From a checkpoint of a small transformer trained on Wikipedia.
Size: 18 layers, 4 heads of 32 (1 for keys and values), vocabulary 888, 3.22M parameters.
Architecture: LayerNorm before each block, rotary positions, no biases in attention or MLP, tied embeddings, normalized queries and keys, attention and MLP in parallel.
Training: a variant of SOAP for these matrices, 93M tokens, 2849 steps.
Each number is 128 + 32 x the weight over its row's rms, rounded and kept within 0 to 255. Layers, rows and columns count from 0. The size above them is the row's rms in percent of the matrix's.

# layer 14 attention output (transposed), 128x128, rms 0.317, rows 63,95,127, columns 0-127
size [121  99  88]
[[151 117  94 161 105 105 180 130  89 146  97 186 109  63  98 138 123 116 120 125  97 176  32 179 121 118 173 152 141 128 134 106 138 108 130 125 137 126 184 154  97 132 125 173 119 128 151 109 165  94 157 138  98 138 144 151 128  92 114 200  94 167 155 143 142  90 112 160 116  96 133 175 129 123  62 101  90 152 160 143  69 126 109 170 124 176 163  74 108 143  92 119 126 119 133 151 151 166  62 125 153 116  90 115 107 182 147 142 133 131 151 108 127 165 125 135 134  54 163  59  98 112 155  67  65 188 104 143]
 [ 94 124 120 137 168 154 124 126 123 159  94 132  89 167 180 121 173 131 133  91 141 114 118 153 113 168 104  39 102 140 152 122  83 112 117 149 102 136 136  53 130 144 105 132 162 123 118 113  84  92 167 144  89  98 137 146 106 147 141  78 125 137 139  95  74 179 139 123 139 207 134 114 125 167  91 185 212  87  73 137 143 171 131 122 154 109 108 118 116 134 110 109 174 193 135 163 115 147 109 103  94 160 139 126 139  59  99  69  96 116 134 215 106 136 132 166 118 177 127 204 149  92  99 116 131 113 140 163]
 [143 148  93 108 121  93 206 111 157 143 215  62 150  71  87  78 123 138 169 168 137  82 169 119 144  63 105 115 111 129  96 114 167 159  99 128 166 164 128 155 113 150 117 108 141 160 123 148 112 106 123  58  75 144 125  62 171 121 113  99 106  77 129 126  99 143 152  73  90 119 131 114 152 152 133 171 122 129 146  81 171 119 126  92 160 138 171 138 104 156 156 164 130 154 127  92 138 112  77 151 103 147 167 102 176 213 141  87 134 155  86 131 129 116 121 100 147 156  99 189 102 155  92 127 140 154 166 165]]
# layer 14 MLP up, 512x128, rms 0.314, rows 0-25, columns 0-127
size [ 99  94 101 104  96  99  94 103 103 104 108  94  99 102  95 107  96  97  95 100  94 109  94 105 101 100]
[[ 69 176 134 124 118  88  95 136 133  96 162 174 173 153 115 144  71 143  92 131 128 138 126  97 126 149  86 117 115 117 163 191 126 144 214 125 166 148 194 143 158 152 172 123 131 151 119 101  93 114  89  87 172 142 150  99 134 160 125 140 124 116  93 163 131 122  99 138 153 131 137 114 144 145  91  99 107  59 127  53 117 118 106 137 159 127  81 137 165  70 125 123 105 133 148  87 101 191 135 127 189 115 131  99  97 121 154  33  74 155 100  99 139 114  83  80 146 141 157 107 183 190 167 105 146 109 155  90]
 [120 148 165 182 183 120 159  78 141  97 107  81 148  88 146 184 184 136 113 137  81  98 183 180  65 141 126 139  89 118 115 165 137  91 104 145 126 121 119 115 172 103 161 106 125 103 113 111 191 156 137 128 101  94 145 127 156 139 161 136 123 140 151 168  90 110  73 174 117 156  76 119  64 151 189 180 153 134 164 141  91 103 158  77 127 124 158 112 118 122 101 142 170 168 124  69  95  97  96  89 116 140  95 135 147 109 216 104 136 171 108  57 112 163  97 111 142 107 110 163 131 142 116  88  82 153 120 162]
 [144 144 136 139 116 166 109 129 147 166 147 131 116 130 201  95 161 106 163 103 147 114 109  53 126 144  82 132 132 111 154 139  92 151 127  58 156 112 112 178 105 124 148 159 148 106 159 159 103 150 148 141 122 170  96 160 125  87 128  69 126  54 164 147 131 143 103 181  82 189 193 125 125 158 157 108 148 155 138  89 127 155  88 127 168 102 122 118 104  80 120 157  93 144  97 125 148 149 117 137  94 108 151 148 136 167  99  76  69 122 181 137 162 104 151  65 158  90 184 149 202 165 108 115 183 117 142  55]
 [149 102 124  94 132 172  84 119 123 122  96  98  89 175 111 113 180 128 104 131 145  92 148 163 140  99 122 114 127 169 161 132 151 168 130  88  89 135 115 214 100  92 136 124  86 119 145  84 131 119 142 141 125 145  80 166 157 121 111 176 196 110  84 146 172 123 122 200  73 126 189 131  67  58  89 114 130 157 128 124 138 139  66  95 102  76 165 105  90 132 117 161 129 132 107 150 196 153 143 135 125 158 133 116 153 100 161 129  80  89 170  83 134  93 132 146  73 135 146  91 197 120 177 113  75 137 124 165]
 [139 155 142 150  99  86  71 115 123  76 152 149  69 133 123 164 149 126 116 157 155 133  82 144 219 102 101  98 141 148 195  95 139 130 132 162 103 145 154 164 163 107 113 179 173  87 150  97  95  65 146 109 115 166  55 107 127 197 149  94 149 102 150 151 131 138  97 197 106 119 147  74  96 190  98 138 142 150 132 133 125 184 133 120  80  75 107 102 162 137 143 108  96 164 151 117 159 145 105 144 173 149 150 147 139 128  84  35 156 126  98  86  93 172 138 151 142 126 137 158 128 124 129 161 126 150 120 169]
 [129 151 141 169 157 194 120 154 133 138  75 122 189 110  77  81 139 152 223  68 140 149 101 115 135 116 124 109 153 138 112  93 123 130 129  97 125 161 150  99 154 121 165 202  94 112  90 124 131  55  93  89 132 165 121  95 161  93 103 161  89  91 113 190 143  57  88 104 145 150 159 104 131  95 177 153 133 183 121  88  83  89 138 150 105 134 160 166 142 151 137 128 144 177 117 128 138 133  89 131 163  77 136 174 134  99 157 132 166 120 124 107 157  62 143 164 136 167 105 134 164 142 134 160  71 111  85 149]
 [ 86  91 151 116 141 171 123  84 101  43 101 115 103 143 154 138 161 115 124  79 134 130 157  98 142  53 158 110 124 136 185 132 130 111  76 115 130 191 158  92 178 116 130 100 156  92 153 150 116 138 150  99 106 166 167  60 158 153  93 139 117 117 136 185 144 110 153 114 176 152 180  50 112 151 109 148 168 144 159 154 160 156 148  76 155 130  89 119 148 145  97  88 108 163 128 110 150 154 116 132  71  73 128 152  96 141  98 101 162 148 135 127 190 130  96 170 132  88 124  88 182  86 128  96  99 112  91  65]
 [103  84 162 147 129 142 125  95 148 144 170  98 141 144 141  84 105  97 111 170 156  77 154 103 148 129 125 135 111 173 111  99 104  87 101  87 126 162  68 170 105  97  99 144 155 165 110 213 111 190 115 124 116 124 101 142  92  90  92 125 131 128 137 131 166  75 122 126 124 184  87 179 187  78 129 137  95 170 110 169 110 117  90  92 138 120 140 155 162 108 123 147 208 151  69 169 152 121 118 154 102 114  86 137 191 143 155 115 101 151  98 160 198 109  81 119  62 171 182 108 104 123 158 113 133 130  85 144]
 [139 127 127  87  86 167 162  78  81  61 110 165 152 104  90  88 132  32  76 111 140 111 162 161  98 125 107 149  75 157  93 161 154 162 192 143 180 174 134 135 147 149 132 161 164 141 164 183 183  72 146 104 105 137 104 199 157  89 145 151  88 111  88 132 121  78 138 133 112 171  81 147 174 164 156 139 123 143 120 159 118 146 106 123 168 139 175 163 113 125 121 124 108 124  84 188 122 114 143 126  91  97 161 117 130  66 149 132 137 116 169  99 160 125 119 172 133 139 114 126 145 164 172  72  88 120 134 137]
 [ 99 159 136 171 140 138 165 124 153 150 150 133 147 156  75 131  69 149 130  74 118 242 161  98 102 108 144  86 134 105 177 185 155  70 137 118 143 102 100 169 125 136 107 134 155 143 167 117 151 177 142 159 136 150 127 149 107  69 147 139 138 132 155 129 204  85  70 152 146 201 103 162 111 127  91 117 138 127 143  96  59 136 120 129 172 128 125 100 102 118  96 209 139 143 118 153 176 124 134  98 141 116 127 141 141 125 116 155 130  54 149 145 150 138  69 108 146 101 172 106  90 181 182 130 123  80 126 133]
 [157 117 119 109 102 170 128 154 106  98 179  87  68 153 163 107 100  96  96 124 116 112  91  73  90 120 178 141 104 120 137 120  97 139 147 106 118  88 121 175 199 142 120 174  76 135 113 128 102  86  99 136  87 125 142 141 111  87  79 140 111  62 114 124 117 130 126  86 110 169 137 100 121 164 117 122 167 160 133 130 148  98 121 184 133  57 112  89 176 146 143 106 103 164 150 173 135 115 162 167 121 152 110  93 113 107 139 137  55 138  99 163  85 188  95 115  97 107 199  90 164 170 163 180 208  93 140  98]
 [ 69  61 174 156 194 123 159 126 121  99 110 170 134 110  99 155 122 129 151 145 129 155 201 123 118 127  77  70  90 165  91 162 148 133  39 142 132 181 123  90  93 114 134 154  85 130 120 108 122 103 147 156  89 152 111 152 109 129 132 164 127 148 132 123  81 178 151 118 123 123 120  74  46 152 191 126 143  98 133 113 128 132 130 141 143 148 130 150  79 117 121  86 166 154  73 152  72 153 139 134 160 172 102 145  96 108 119  97  92 159 187 166 140 153  72 176 124 126  94 108 197 125 128 113  98 139  73 111]
 [161 118 166 152  98 194 142 143 109 113 129 146  26 174 141  73  75 133 112 154 151 121 131 110  83 111 126  97 141 135  89 123 149 144 159  92  72 159  93 154 168  97  88 183 114 148 118  86 153 115 135 114 104 192 126 159 105  93 184  83  84 133 104 159 112 115  98  79  90 122  91  98  96 141 126 171 130 162 128 141 201 101 125 114 168 139  79 152  86 164 142 138 107  84 136 151 150 127 146  91 162 182 155 116 147  67 110 173 165 182 133 128 121 146  72 166 162 112 102 151 143 159 116  99  93 119 163 101]
 [159 150 106 122 112 115 176 133 136 203 120 142  73 131  94  97 128 156 107 162 166 117 175 137 112 107  90 144 163 109 160 119 122  88  85 118  90 149 149 135 126 117 109 152 131 150 155 140  94 113 111 100 117 149  98 148  57 153 172 149 182 111 176 172  99 132 131 192 104 138 107 190  78 103 186  95 124  84 119 133 164 139 125  89 141 131 166 119 111 155 195 217 128 125  99 160 138 147 111 128 178 120  91 103 121 193 168 142 168  72  80 110 138 127 100 124 156  65 160 156  86 111 101 170 143 162  65 116]
 [118 181 133 139 130 111 139 141 148 137  92 115 115  96  69 127 106  81 136 140 136 120 131  83 106 142  98 198 127 170  83 141 140 153 150 109  90 138 111 149 162 141 144 105  99  85 169 164 156 111 111 129 109 155 132  97  25  68 150 177 184 105 110 141 106 132 103 147 146  77  84 141 166 108 114 156 135 113  99  93 165 170 177 145 152 150  95 146  76 129 116 179 109 129 163 134 187 127 128 143 136 190  57 160 171 158 172 108 195 113 162 164 101 120 161 162 107  87 167 145 127 177 153 120  91 195 112 117]
 [147 145  90 125 157  90 119 155 166  85 111 154 137  98 124 131  97 111 137  99 149  91 157 198 165  93 142  95 130 201 144  92 106 121 152 149  93 143  64 145 131 127 223 193 146 111 140 192 126  88 122  88  86 125  95 119 138 135 178 112  54 132 144 189 109 173  97 113 110 125 143 126  96 170 122 145  81 136  66  90  87 124 157 154  94 130 110 153 190 127 166 127  89 169 121 145 110 155 136 148 176 133 132 139 147 106 109 118 108 174 162 188  74 178 130 115  96 146 119 147 179 169 142 124 117  84 120 105]
 [ 82 154  93 164 126 159 107 128 127 131  73 216 135 120  90 167  86 104 128 166 186 130 105 169 112 105 131 185 135 162  89 149 146  94 100 152 136 140 174 113 161 140 200 165  62 131  96  63 129 122 121 139  85 150 139 122  85  97 165 118 130 122  73  82 160 138 147 147 126 120 107 162 112 113 133 111 157 103  74 108 117  67 149 182 140  84 126  87 168 177 100 138 199 147 178 133 126 146 147 159 193  84 129 174 174 167 143 116 124 128 145 168  83 128 110 108  92 120 106 109 170 126 151 106 128 163 129  94]
 [ 71 169 116 119 128 150  92  81 166 128 122 199 138 129 114  93 112 135 129 159 146 166  83  58 100  84 132  85 112 152  79 104 104 130  70  67  56 124 125 116 129 125 168 173 162 128 142  64 130 138  96 137 130 123  93 116 129 144  47  61 119 144 153 117  68  93 138 106 116 117 167 125 136 152 111 153 140 116 176  97 115  99 207  81 146 102 134 106 123 134 201 124 119  98 143 171 126 130 124 113 151 173 143 137 116  92 131 126 131 162 160 140 181 194  73 108  96 167 130 154 102  83 157 127 119 114 104  86]
 [ 94 138 133 155 131 109  71 122 142 165 152 141 178 162 146 108 131  51 139 133 106  98 110 117 113 180  82 138  94  96 124 125 174 110 104 116 124 175 153  85 126 120  87 176 154 137 134 155 165 138  87 114 133 143 121 229 138  94 195 116 121 134 215 162 116 216 129  98 123 126 120 106 119 144 158 136 122  87  90  78 116 153 145 148 129  96 105 147 138 142 107 164 155 176 113 113  89 124  98 143 155 163 151 124 112 133 176 152  69 121 132 115 124 129 190 185 165 132  65 173 160 188 102  80 164 137 134 105]
 [ 93 152 198 153 105 129 173 140 164 116 119  93 126  70 128 147 107 107 108 127 164  88 167  60 152  56 150 175  95 149  47 153 115  69 134 133 101  97 111 113 153 150 119  99 167 140 153 108  83 133 133 119 128 105 112 140 125  92 104 158 130 150  99 133 112 146 102 183 167 109 107 134 126 144 137 103 132 150 131 170 152 104 172 164 178 112 112  35 132 130 119 122 106 166 128 126 115 148 153 178 110 205 108 126 122 104 147 128  72 181 136 200 127 179 106 152 114 159 133 132 180 141  96 134 116 167 205 174]
 [103 148 122 119 134 112 113  89 148  65 146  92  78 114 168 225 129 135 109  75 182 132 114 148 116  78 137 100 141 141  93 171 119 112 137 131  87 101 125 108 115 115 108 149 148 138 150 197 114  71 163 153 112 136  96 147 126  97 101 145 132 116 104 162 142 194 157  74 186 101  98 121 132 103 129  97 111 166 119 128 151 121 129 172  92 152 116 145 204 144 107 165 114 127 116 130 160 139 124 168 124 141 149 162 120  73  90 143 155 127 113 209  64  74  93 166 100 147 189 104 160 147 127  63  62 144 110  94]
 [148 155 148 111  96 109  99 122  94  94 165  95 160 129 118 158 142  94 120 152 153 166 193 162 109 127 158 168 166 133 122 142  72  75 120 127 173 109  62 140  75  62 144 115 118 188 165 196 172  93 111  96 129 139 168 151 149 177 116 100 147 136 153 156 139 100 123 142 113 169 128 132 121 115 148 100 111 132 167 166 101 127 144  81 130 154 138  84 114 112 121 143 111  79 141 142 128 156 121 137  92 105 153 100 157 207 148 133 127  37  64  55 112 118 132 164 166 132 185  91 113 194 124  96 163 143 106  85]
 [121 162 181 181  89 170 127 128 120 106  83 126 126 160 168 152 172 137 132 122 119 170 124 126 153 113 156  88 113 145  97 161 142 121 157 131 127  82 134  67 112 135  67 115 119 128 111 205 112 110 112 159 212  63 116  79 204 135  72 120  53 117 184 167 111 132 130  99 133 108 126  91 133 169 102 190  95 143 117 112 114 110 158 153 146 126  78 119 116  62 146 115 143 134 117 113 119 179  94 126 115 131 134 211 116 145 163  84 202 147  94  86 165 153 114 101 154 112 150 151  95 161 111 118 117 144 134 112]
 [133  80 143 133 103 133 144  57 102 112 143 114 142 142 122 140 117  99 114 135 142 141 166 140 138 111 175  79 138 125 152 172 168 107  99 109 154 190 144 151  83 152 176 193 117 133  98 137  97 151 103  46  99 117  93 216 108 154 149 152 147 126 194 104 122  92  93  78 125 158 126 131 111 137 122 177 106 162 108 157 100 154 101 110 106 108 186 148 121  84  93 136 144 105  98 144 132 111 180  91  49 164 209 124 124  93 128 128 131 150 150 181 141  86 161 129 163 131 120 193 140 171 120 108 137  77  68 141]
 [113 127 129  73 145  77 125  82 126 172 159 124  83 120  91  81 121 132 149 150 148  96 142 122 130 193 114 140 172 108  94 134  47  98 120 145 124 123 147 169 142  61 210 167 112 129 166 153 175 152 121  94 124 122 114 150 162 110 189 163 167  34 184 130 170 141  53 131 108 152 120 124 125 173  53 103 147 108 116 172 113 124 102 110 110 101 153  72 119  88 158 122 139 144 111 113 151 150 161  98 156  83 125  78 120 122 128 119 134 131 160  90 180 114  90 159 130 109 129 105 110  91 133 115 132 153 100  68]
 [150 122 139 122 104  96 113 107 170 123 143 104 132 156  96 162 109  69 118 130 141 141 127  95 151 109  89 176 126 130 121 114 100  72 112  62 134 210 127 147 109  84 161 131 168 102 166  77 170 128 134  84 130  57 105 136 117 107 121 109 163 153 141  82 118 155 182 147 101  79 172 134 145  95 136 102 155  90 142 124  93 156 115 109 121 111  95 144 131 196 161 114 156 131 160 134 140 156 114 154 183 144 126 171 167  80 169 202  22 141 128 108 108 101 134 162 152 195  66 126 176 147 106 157 133 160 121 102]]
# layer 14 MLP down (transposed), 512x128, rms 0.329, rows 0-24, columns 0-127
size [102  94  98 101 102  96  93 111 107 104 107  92 105 108  94 103 100  98  92 101  92 116  90 117 102]
[[ 77 162 130 119  63  49 114  91  49 122 134 165  69 144 200 132 170 143 134 145 151 110  97 108 126 138 189  92 129 146 140 143 136 111  84 112  98 133 120 179 163 110 110 109 167  83  99 153  96 109 156 157 143 181  82 141 165 136 126 111 151 138 134 111 152 123 135 134 102 159 154 135 163 148 130 154 118  61 170 112  90 142 121 135 132 134  76 147 141 149 143  71 176 125 147 149  81  98  89 111 181 103 173  81 121 147 202 172 123 118 133 127 109  69  82  51 150 125 185 114  95 127 142 131 153 132  92 140]
 [173 151 171 101  98 139 143 118 142 106  79 148  70 208  33 135 130 131  86 164 162 115 116 141 178 135 126 123 141 129 115 142  85 142 126 120 157 153 153 103 132 121 119 150  97 116 113 134 140 110  39 111 132 136 139 118 132 107  96 120 159 125 142 162 150 113 140 146 129 157 134  86  56  81 160 115 149 178 105 146 114 100 153 137 138 119 183  95 134 121 198 163  83 123 109  86 127  14 146 112 107  55  86 141 130 150 129 167 165 134 145 152 136 100 203 105  95 107 112 177 159 104 178 130 152 104 122 124]
 [132 111  59 119 149 133 129 108  91 115 204 110 124 104 158 157 128 144  64 170 164 213 150  82 136 148  73 150 126  42 154 132 147 100 137 183 132  84 113  91 114  65 134 125 162 118 120 129  55 121 150 121  81 140 129 129 122 109 107 109 101 117  60 178 138  87 109  97 125 101 106 131 111  95 148  89 110 144 127 116  94 159 139 188 142 131 123  91 174  94  75  88 119  71 137 148 115 105 162 125 144 174 145 152 107 153 135 132 151 161 166 135 133  74 153  71  59  78 129 109 147 114 127 130 127 172 157 156]
 [143  88 124 125 109 177 168  85 140 130 148 142 156 142  69 139 133 120 143 135  90 134 130 136 176  84 127 155 125 112 149 161 111 168 111 148 127 138 118 137 132  88 143 103 123  26 191 101 196 153 189 125 187 142 199 132 152  85 105 117 138  88  47 150  84 126 124 162 155 124 151 101 137 109  81 173 135  76 108  93  87 154 158  98  60 106 137  88  54 109 134 147 124 141 136 117 114  67 116 106 149 139 163 129 114 108 161 132 162  79 179 124 132 165 102 121 165  73 163 131 158 127 156 133 147 176 100 112]
 [ 98 105 104 149 110 148 148  53 139 125 156 109 140 133 123  71 115 142 137 149 153 173 149 135 158 180 191 103 138 107 170 122 152 152 154 161 107 114 150 112  83  94 136 147  98 132 122 143  60 145 167 117 114  87 139 164 130 137 152 173 109 102  73 144 137  87 134 116 132 122 136 170 149 147 165  78  59 114 124 116  87  98 103 130 134 207 138 110 129 107 141  97  95  98 122  99 132  41 132  96  96 117  45 116 143 173 111 135  82 136 201 179 125 157 189  81 146 168 169 111 148 105  60 131 120 182 127 119]
 [ 89 103 138 146 132 133  99 150 159  61 145  84 117 175 109 135 148 153  94 125 184 159  68  85 156 140 118 145 147 146 106 147 158 150  73 161 101 141 186  73 100 137 109 157 110 155 129 133 172 180 154 137  84 131 166 114 150  72 154 124 132 100 173 167 152 103 141 129 179 113 120 160 105 150 116  64  45 123 105 163  85 129 113 155 109 110 149  71 120 178 128 102 203 109 172 151 130 157 125 105 121 124  72 116 113 126 137 150 126 115 125 143  46  87 175 119  68  91 187 125 112 167 162 158  95 128 130 148]
 [113 164  61 102 123 102 155 156 129 154 136 100 107 107 169 111 123 166 118 118 110 127 137 103 142  92  84  50 149  69 125 171 138 135  68  84 100 157 122  71 199 136  94 166 124 107 110 182  75  97  51  84 128 109 135 133  78 114  99 120 100 133 113 162 179 140 168 145  93 111 165 130 122 107 183 151 114  89 137 105 209 100  91 149 103 110 152 173 127 146 131  91 166 107 135 140 153 120 179 125 123  92  62 110 151 122 144 163 150 142 130 142 128 116 149 110 162  87 161 110 153 156 209 102 152 180 111 133]
 [ 98 140 119  86 176  72 107 156 133  98 118 137 134  80 170 146  99 117 134 132 109 145  43 108 125 121 123 145 162 140 151 148  72 100 151 166 147 117 131 130 113 197 134 157 144 133 159 108 129 144 183 152 161 155 116 134 172 184  86 165 132 149  98 124 126 147 176  95 134 118 149 159 148 190 117 132 176 117 116 106 153 123 108 112 122  84 227 134 142 146 122 150  98 106 149  81 148  71 193  87 155 140  89 178 167 121 118 110  94 195 122  97 177  78 134 189 182 120 131  83  59 114 116 124 128 108 171 125]
 [132 128 159 117 144  77 159 110 103 181 113 124 124 125  93  94 124 102  97 105 153 124  65  71 151  94 194 169  97 102 102 143 157 143 137 155  77 133  95  94 133 138 125 145 119 136 133 138 132 160 130  97 110 156 105 190  95 160 107 179 150 163  98 102 168 111 159 168 129 169 118 109 159 174  65 136 106 143 108  57  79 142 151 143 128 109 128 144 102 213 196 101  60  69 131 147 182 111 128 149 108 133 152 129 170 128 110 100 176 105 192 130 167 158 141 111  88  97 151 153 150 195 128  69 137 136 149 112]
 [119 104 127 111 152  92  99 125 139 172 158 175 141 125 138 186 101  60  92  96 143 104 155 137 130 158 192 118 175 100 120 127 124 117 142 128  83 130 138 114 161 162  99 158  90 140  74  87 129 119 127 141 159 143 161 163  97 127 100 142 181  80 120 126 118  60 118 104 146 144 159  99 142 153  29 178 103 108 144 184 121  74 138 111 126 105 150 168 114 131 176 145 214 141  96 109 175 111 161 116 141 155  58 181 222 119 152 109 127  90  86 137  96 153 117 103 135 112 157 118 106 124 100 132  67 115 122 147]
 [160 111 132 159 113 122  88  92  79 125 129 168 165  94 129 118 121 121 130 184 109 153 119 211 187 132 111 148 109 114  93 129 104 202 151 117 147  73 139 103 122 125 124 140  85  99 127 123  76 149 176 133 119 164 141 116  72  90 120 110 154 102 170  69 139 162 182 128 143 114 179 159 157 144 125 163 160  42 160 122 118 102 174 121 130 116 119  66 147  78 196 173 125 132 169 112 104 131 179 101 119 132 118 157 113  96  99 133 146 144 142 150 151 116  76 208 172 139 132  74 141 169  80 166  97 143 141  95]
 [139 144 100 160 120 103 100 126 113 170 167  97 150 139 167  54 128 138 151 137  75 121  72 136 128 111 181 121 113 150 179 148  76  95 110 168  76  95 214  98 119  93 125 118 142 101 206 129  73  89 132 181 145 118  90 149 139 126 125 174 155 132  53 128 114 138 155 123 139 104  73 132 160 175 157  81 159 128 137 132  78 147 116 182 112 102 182 111 136 158 137  80 125 120 140 149 146 130 129 140  84 117 118  83 136 128 107 146 141 117 154 139 132 138  89 150 127 187 143  42 149 163 163  72 167 103 126 182]
 [133 102 127 164 141 223  75  80 123 165 146  39 160 128 136 104 133 144 109 143 149 111  88 206 111 109  93  89 126 159 181 131 148 145 158 146 129 118 122 119 115 143  76 149  79 108 108  64 103 115  75 148 103 137 123  98 113 151 148 128 125 158 189 120 137 150 152  91 113  96 132 123 172 123 127 151 163 102 107 135 194  79  87 124  93  99  81 139 146 165 170 124 162 158  61 139  91 130  96 111 187 180 101 167  86 109 148 166 107 167 134 146 107 176 143 115 142 142  95 159 118 155  77 163 100 114 165 100]
 [ 76 128 144 145 102 130 130 123  99 198 197 133 165 154 112 142 171 127 178 117 148 150 163 144 105  89 117 191 111 119 143 106 108 175 120 118 164 138 131 151 174 104 148  79 144 185  74 139  84  96 150 141 132 105 118 111  60 108 137 113 136 122 149 150 175 140  81  92  99  52 152 123 128 163  85 106 181 171 143  97  57 135 158 150 159 121 109 164 133 131 109  93 147 150 134 148  80 109 118 103 127  74 194 163 130 177 168 115 155 190 134 127 110 134 164 151 144 105 165 141 157  79 163 156 102  54 120  95]
 [104 131 119 120 170 163 130 126 133 107 136 207 157 114  83 198 115 121 162 138  90 191 144 140 173 134  75 180 138  96 149 157 167 116  88  98 214  60 139 179 174  99 130 130 113 110 113 138  68 143 162 131 127 158  54  84 102 134 139 139 143  74 101 159 141  97 129 109 121 155  63 126 159 123 128 138 147 123 101  80 173 161 142 129 143 170 123 114 141  82 152 107 177  98  76  82 130 137 133 192 149  90 145 134 107  90  94 128  94 153 147 104 165 172 155  97 138 133 143 153  52 112 131 120 108 114 116 156]
 [ 77 126 118 146 180 135  92 131  93  95 143  65 114  87 146  77 127 151 146  90 154  86 137 132 108 137 154 173 125 237 222 110 126 156 108 161 128 126 168 166 109 127  86  86 151 127 126 109   1 121 172 165 131 118  97 118 104 132 162 186 115 139 105  70 134 108 110 115  91 157 121 107 139  90 106 125 131 120 158 151  90 117 139 143 117 150 187  98 120 125 139  99 136  87 108 102 105 110 130 122 125 156 127  84 160 119 150 194 107 133 199 143 112 121  78 100 133 161 149 151 131 108 149  74 154 132 133 127]
 [187  97  84 114  72 167 159  52 156 124  71 160 141 140 140 166 138  78 105 170 183 101 147 119 107 126  95 139 112 160 154  86  79 106  94 134 164 163 130 145 118 157 113 101 187 124 127 110 223 169 123 138 183 189 120 105 149  82 140 134 117 190  64 112 115  95 117 112 155 172 129 110 105  75 185 153 128 130 224 150  85 117  98 119 161 158 116 137 137 171 116 134 148 151 118 125 124 129 167 129 154 136 101 153 118 106 120 120 148 148 172 166 100 154 143 113 147 115 142 142 185 146 117  70 137 126 143 167]
 [118 127  83 129 110 125 103 169 125 167 116 106 110 123  77  67 167 104 103 147 100 126 146  87 108 111 110 159 115  90 176 141 134 129 198 125 149 124 105  69  53 170 172  72 100 161 121  60 119 124 178 151 106 140 132 139 142 154 150 188  73 120 174 131 123 121 163  94 108 189 166 102 130 163 151 114 130  86 180 134 123  89 136 107 140 169 120 182 151  95 158  95 125 136  93 150 157 103 163 136 148 141  89 118 153 143  95 143 141 149 118 144 133   0 159 123  75 139 140 150 128 116 164 134 183 158 140 107]
 [ 31 109 124 136 129 110  72 100 108  92 138  99 113  84 119  88 125 174 107 145 153 107 136 148 130 143 127 169 143 124 132 127 148 105 125 135  84 132 181  79 137 225 133  82 105 108 150 127 162 116 161 139 113 154 149 143 177  92 162 145 114 109 102 126 102 118 136 150 118 164 142 121 167  85 150  99 145  92  38 120 112 205 125 138 148 168 114 175  87 145 156 120 150  95 100 166 135 148 117 103 141 149 169  71  74 127 177 113 166 171 124 152 139 166 169 129 144 145 113  82 114 149 123 132 134  68  30  94]
 [109 116  80 116 101 175 163 129 108 155 123 139 107 107 147  89  94 160 149 126 144  71 132 165 140 132 122 151 135 136 120 105 125 142  95 158 115  73 143  75 126 145  88 168 118 106 102 144 159 171 108 126 130 162 147 163 115 130 130 182  55 172 140 163 103 107 131 131 117 132 130  84 113 107 159 110 166 152 108 108 205 139 205 189 104 103 118 141 134 181 160 112 113 130 113 152 126 106 138 146 131  95 180  71 194 190  98  35 189 143 128 137 194  95 114  99  52 109 163  96 173 179 115 135 126 119 107 130]
 [136 149  84 136  85  87 117  91 137  51 158 105 120 111 141 131 168 148 113  99 159 123 145 110  68  93 150  52 114 165  72 123 134 167 119 128 161 161 146 109  86 115 105 132 125 111 106 106 145 136 146 142 160 113 125 121  90  85 149 118 195 155 129 102 169 150 181 120 149 172  93 104 179  71 107 112 125  95  86 187 111 161  96 113 135 117 108 118 118  73 137  78  96  82  81 137 127 202 132 130 180 110 156 159  89 108  94 109 134 114 148 100 156 109 120 188  42 104  41 126 116 114 170 115 154 121 133 119]
 [155 149 141 152  91 185 142 128  89 171 106 132 137  92  48 141 134 151 151 115 145 157 120 212 117 177 140 110 120 126 112 120  87 137 100 184 125 104  66 139 120 123 103 123 120 175 168 148  73 145 129  61  98 142 199 122 144 117 161 177 115 155  87 160 186 131 112 164 126 107 142 156 109 168  97 175 124 117  98  95 120 160 198 142 107 149 142 138 169 101 123  84 106 157 100 170 117  66  82  84 117 153 140 137 145 108 125 125 158 172 113 107 123 126 134 147  50  72 159  92 129 123 139  87  95  89  62 126]
 [105 104 150 170 125 125 175 115 150 144 183 182 122 124  95 128 116 108  77 158  52 132 139  67 133 127 110 139 135 158  96 140  64 138  96 105 163 171 132  94 114 153 168  94 103 152 204  81  98 132 153 114 109 157 163 160 130  60 104 129 162  84 146 142 120 178 198 182 130 130  74  93 131 100 142  74 186 134 131 147 104  93  80 136 102 101 170 126 113 163 155 163 139 114 187 119 159 115 182 135 163 125 166 188 112 157 151 106  98 133  90 170  88 130  94  96 116 180 110 147  92 155 116 116 123 159 135 137]
 [125 108 157  79 223 109 115  76 120 128 159 109 111 117  79 132 170 170 147 136 105 173 138 104 161 137  97 111 136 177 163 106 158 141 130  55 120  88 151  68  88 114  93 133 104 159  78 138 217 100 123  98 150 148  95 108 149 188 152 128 105 162 106 108 157 101 103 161 119  93 115 136 124 108 118 180 107  56 156 149  87 161 105 120 121 113  71 155 136 150 133  88 156 104 123 120 193 154 151 116 159  64 108 169 135 119 162 129 109  79 141 111 137  97 188 110 115  96 127 175 132 134  77 104 124 182 103 143]
 [114 180 156 119 101 138 192 107 116 142  67 126 107 133 120  96 202 161 133 129 117  93  88 132 155 121 172 129  91 128  93  90 111  81 115 136 180  94 105 170 149 122 208 127  91 102 107 108  78 119  78 189 183 111 121 185 123 136 102 168 217 123 116 152 133 123 136 138 110 144 126  85 134 102 206 103 101 117 116 146  49 140 152 118 161 172 145 115 194 132  56 120 154 154 180 140 178 149  93 166 157 134 106 142 143 135 108 107 152 107 114 179 156 105  93 130 133 160 184 134 130 137 135 135 141 127 138 120]]